config.toml
intermediate_size = 1024
qk_norm = false
tie_word_embeddings = true
parallel_block = false
max_grad_norm = 2.0
decay_fraction = 1.0
batch_tokens = 262144
train_tokens = 548200000
max_steps = 2092
Each number is 128 + 24 x the weight over its row's rms, rounded and kept within 0 to 255. Layers, rows and columns count from 0. The size above them is the row's rms in percent of the matrix's.

# layer 3 MLP up, 1024x256, rms 0.0493, rows 367-370, columns 0-255
size [ 89  90 104  97]
[[116 159 131 119  98 120  95  93 102  85 105 133  90 111 135  83  53 113 104 159 109 130 171 116 187  81 137 127 125  97 105 119 104  95 173 102  92 152 123  94 157 135 161 107 138  91 167 104 117 119 141 123 131 165  86 121 110 115 160 133 124 139 113 116 147 137 134 153 127 183 115 140 164 111 102 110 141 146 168 124 125 101  92 130 129 121 168 159 105 110 171 159  85 144  84 107 134 106 134 113 122 103 171 126 103 139 137 155 154 118 115 137 133 143 163 116 122 145 142 161  79 100 128 155 152 138 119 162 135 161 145 126 157 122 123 100 110 113  99 130 114 129 132 145 110 112 125 156 138 110 126 114 149 160 122 143 113 119 125 111  98 117 154 146 117 184 142 137 110 103 131 129  97 158 140  68 152 146 111 119 156 146 172 123 128 120 108 148 125 157 124 142  96 111 161 114 157 136 130 110 156 119 139 132 124 103 151 124 104 143 122 120  96 110 116 108  97 138 128 119 155  94 178 148 113 146  99 137 111 186 154  71 138  99 128 143 108 157 117 167 110  88 135 141 151 124 161 143 139 110 106 143 150 154 138  95]
 [ 99 129 150 113 144  88 124 126 139 106 132 113 107  95 159 141  99 131 127 138 111 175 105  90 161 162 136 112 105 134 144 141 129 118 114 135 111 112 126 155 106 104 115 163 134 129 105  74 106 131  79  88 126 120 151 140 154 115 116 143 145 133  95 117 143 129 123 158 105 134  96 129 137 142 112 107 111 163 115 104 129 129 139 129 119  97 112  99 142 121 146 134  96 133 128 115 143  97 109 135  92 106 130 140 140 143 115  99 115 159 162 127 125 108 133 146 118 157 136 151  81 115 133 112 138 128  96 112 149 120  69 110  76 134 147 133 131 144 130 146 144 101 158 132  96 108 106 120  99 116 118 119 120  85 156 114 150  94  75 131 121 166 145 111 114 124 114 143 174 149 145 171 103 115  97 117 189  65 154 149 136 142 140 164 162 139 100 112 139 101 148 143 108 136 135 158 126 106 114 133 157 132 132 119 128  83 119 127 120 179 104 174 178 131  97 113 142 126 152 125 162 172 183 101  80 167 137 104 164 133 148 113  99 139 141 124 103 140 136 179 107 110  88 131 127 114  53 122 167 136 183  85 127 149 117 108]
 [155 148 163 148 115 157 148 110 110 111 145 124 151 119 134 139  86 116  81 138 157  95  94 127 108  90 186 130  62 107 107 137 146 119 146 157  93 156 136 151 170 113 142 123 116 127 127 137 159 172 120 137 123 109 140 155 141  89  94 103 105 131 122 124 106  98 103 136 100 121  96 152  83 130  92 123 115 134 151 131 123 156  90 111 178 144 108  94  83  83 140 165 167 147 115 109 136 116 128 100  95 145 146 136 160 156 124 110 146 176 104  93 142 128 122 123 151 172 167  97  96 119 130 111 159 116 101 113 127 130  94 133 137 165 134 143 123  79 181 129 153 116 144 162 129 134 115 144 121 129 105 173 125 151 147 126 134 108 152  97 149 123 138 144 100 150 117 163 150 129 141 154 159 157 115 130 114 131 105 117 167 109 109  92 126 176 169 145 153 106 143 112  91 151 117 111 105 112 135 101 156  84 138 105 126 146  97 109 127 117 102 132 105 137 149 134  73 117 129 151 150 116 130 127 155 100 150 131 116 136 162 122 118 122 144 123  68 154 160 129  95 143 104 163 136 133 116 143 123  84 122 131 158 149  84 105]
 [115 152 168 123 132 128 125 143 168  95 112 130  80 123 122  96 107 148 130 155 123 171 127 117 112 118 135 126 140 107 144 133 182 133 120  87 138 123 126 127  78 127 143 112 113 166 116 142 133 136  93 144 113 125 119 152 145 111 111 110 140 165 155 157  90 117 123 121 157 149 119  84  94 163 139 105 120 121 160 107 159 142 140 122 116 151 145 113 142 152  71 125 143 128 128 130 122 144 137 150 122 125 107 118  90 106 154 130 157 156 128 167 141 178 128 123 172 102 156  71 132 131  93 179 125 113 112  56 140 133 173 110 129 125  97 128 129 131 127 119 132  85 114  94  60 127 126  93  96 111 129 116 128  97 150 105 121 142 115 134 135 131 106 141 124 157 109 128 169 101 122 130 158 112 102 128 115  79  93 138 119 140  94 124  84 152 124 140 110  83 115 112 124 129 148 159 147 134 166 105 124 112 160  93 147 129 148  93 116  68 190 134 167 117 111 144 108 101 132 141 142  70  97 102  96 174 132 131 160 166 102 109 132 112 134 128 135 119 141 128 135  94 110 149 164  84 111 151 146 143 131 111 107 105  91 122]]
# layer 3 MLP down (transposed), 1024x256, rms 0.0493, rows 367-370, columns 0-255
size [ 97 110 104  92]
[[127 109  93 120  92 146 130 128 159 137 132 158 140 158 119 164 103 137 138 156  70 133  97 132 105 106 154 146 119 152  73 166 159 120 121 163 103 117 161 140 116 147 134 133 121  91 110 125  80 145  97 126  96 155 145 129 135 163 146 159 145  99 140 111 131 194 143  89  95  71 120 116  96 109 113 111 113 125 116 154 145 109 156 146  94 118  87 114 121 148 127 185 136 136 113 113 105 171 137 137 134 126 123 122 109 118 135  90  87 130 162 163 158  85 107 131 108 134  80 109 102 153 119 104 132  97 155  89 100 118 124 166 163 131  86 128 105 162 138  78 116 116 130 127 120 116 142 126 155 141 132 137 124 104  83 118 119 141 133 175 134 145  85 118 130 119 140 145 170 151 129 122 113 136 103 133 181 128 134 110 131 147 112 118 128 142 101 119 114 126 146  86  65 160 169 162 110 118 136 103 107 131 135 112 129 141 115 102 163 140 159 120 133 120 154 198 152 141 130 132 130  91 146 133 142 112 137 116 122 118 126 140 145  96  99 193 108 125 137 116 111 144  85 171 161 102 100 117 134 114 135 134 129  92 135 145]
 [120 130 105 142 105  96 173  93 152 135 160  90 149 118 124 199 137 139 153 128 132 110 140 122 125 104 156 141 130 122  90  88 140 144 101 106 184 126  59 140 143  83 107 112 106 117 126 177 117 119 153 168 156 164 128 123 122 136 134 124 103 124 145 140  95 110 106  81 115 137 152 113 157 145 160 141 134 156 136 136 144 137 177 182 139 172 131 165 120 149 117 102 117 117 105 107 132 139 164 121 160 146 151 147  96 163 140 120 110  77 140 125 112 139 112 123 143  61 138 122 135 156 123 118 139 147 156 143 113 132 128  92 115 124 119 105 155 115 154  97 117 151 130 129 112 117  71 159 158 113 116 140 151 147 119 152  96 138 129 112  99 157 140 143 168 117 106 124 103 137 143 152 155 122 116 128 101 154 152 138 139 115 161 115 149 152 139 157  80 135  90  93 147 127 109  61 161 166 166 147 144 134 164  88 134 124 152 138 117 130 156 155  64 145 129 167 128 140  90 139 111 111 144 145 151 119 123 123 117 133 118 174 139 129 154  98 163 138 129 137 139 172 136 123  86 118 142 121 139  92 119 158 123 114 113 113]
 [129 137 152 120 126 137 166 113 161 122 112  94 127 137 198 117 185 130 152 110 123 168 156 122 160 152 104  89 185 114 186 120 149 111 148 150 145  95 108 146  96 121 126 172 148 145 172  83 112 105 119 149 121 125 126 110 121 141 146 140  93 118 145 102 124 146 127 153 149 109 196 132 150 106  97 127 120 136  75 119 120 135 119 127 143 124 157 148 110 124 102 155 128 147 124 156 148 111 127 123 141 120 119 106 157  99 173 154 136 102 153 108 117 116 168 152 133 108 114  86 105 129 175 116 119  97 167 147 135 137 102 148 144 122  83 116 116 149 154 139 140 158 135  97 123 122 119 108 109 110 121  93 125 141  86 108 103 128  98 143 141  88 156 142 132 143 135 124 114 129 132 125  99  83 148 176 150 139 145 166 127  88 138 137 152  92 135 108 148 132 108 129 122 114 141 125  93 111 129 144  98 110 138 166 142 112 132 154 150  91 140  97 116 127  79 108 193 144 153 107 142 117 106  89  79 121 101 130 155 167 128 131 162 113 133 140 120  79 129 105 118 115 136 134 145 162 134 106 125 142 115 142  77 175 178 125]
 [145 111  91 100 134 130 116 104 110 165  73  94 160 111 100 135 174  86 196  88 135 136  95 128 115 130 113 136 137 126 101 141  88 126 151 128 122 165 147 104 124 126 147 102 144 125 141 130 118 142 173 134 153 141 149 140 125 138 155 138 106 134 126  99 135 142  85 124  99 134 132  92 114 115 134  96  93  78 127 167 124 105 105 106 167  93  94 157 133 129 121 147 141 118 131 125 145 152 162 131 117 122 162 133 150 105 177 119 130 124 110 101 125 101  68 122  68 128 107 112 112 113 141 133 112 170 163 101 103 142 145 135 135 127 136 148 111 133 143 166  98 120 166 112 139 157 151 122 136 166 112 192 195 121 128 151 143 133 138 147 103 130 140 156 148  92 148 122  75 137  98 163  89 157 123 133 164 127 147  97 162 134 135 106  97  90 156 116 133 149 112 147 126 138 154 110 124 156 131 112 123 157 115 126  98  85  99 155 118 163 126 127 108 142 172 100 125 150 153 112 158 178 127 136 124 115 127 106  74 115 168 140 117 106 110 124  97 153 126 150 115 158 133 151 123 142 135 106 109 137 144 106 173 157 134 148]]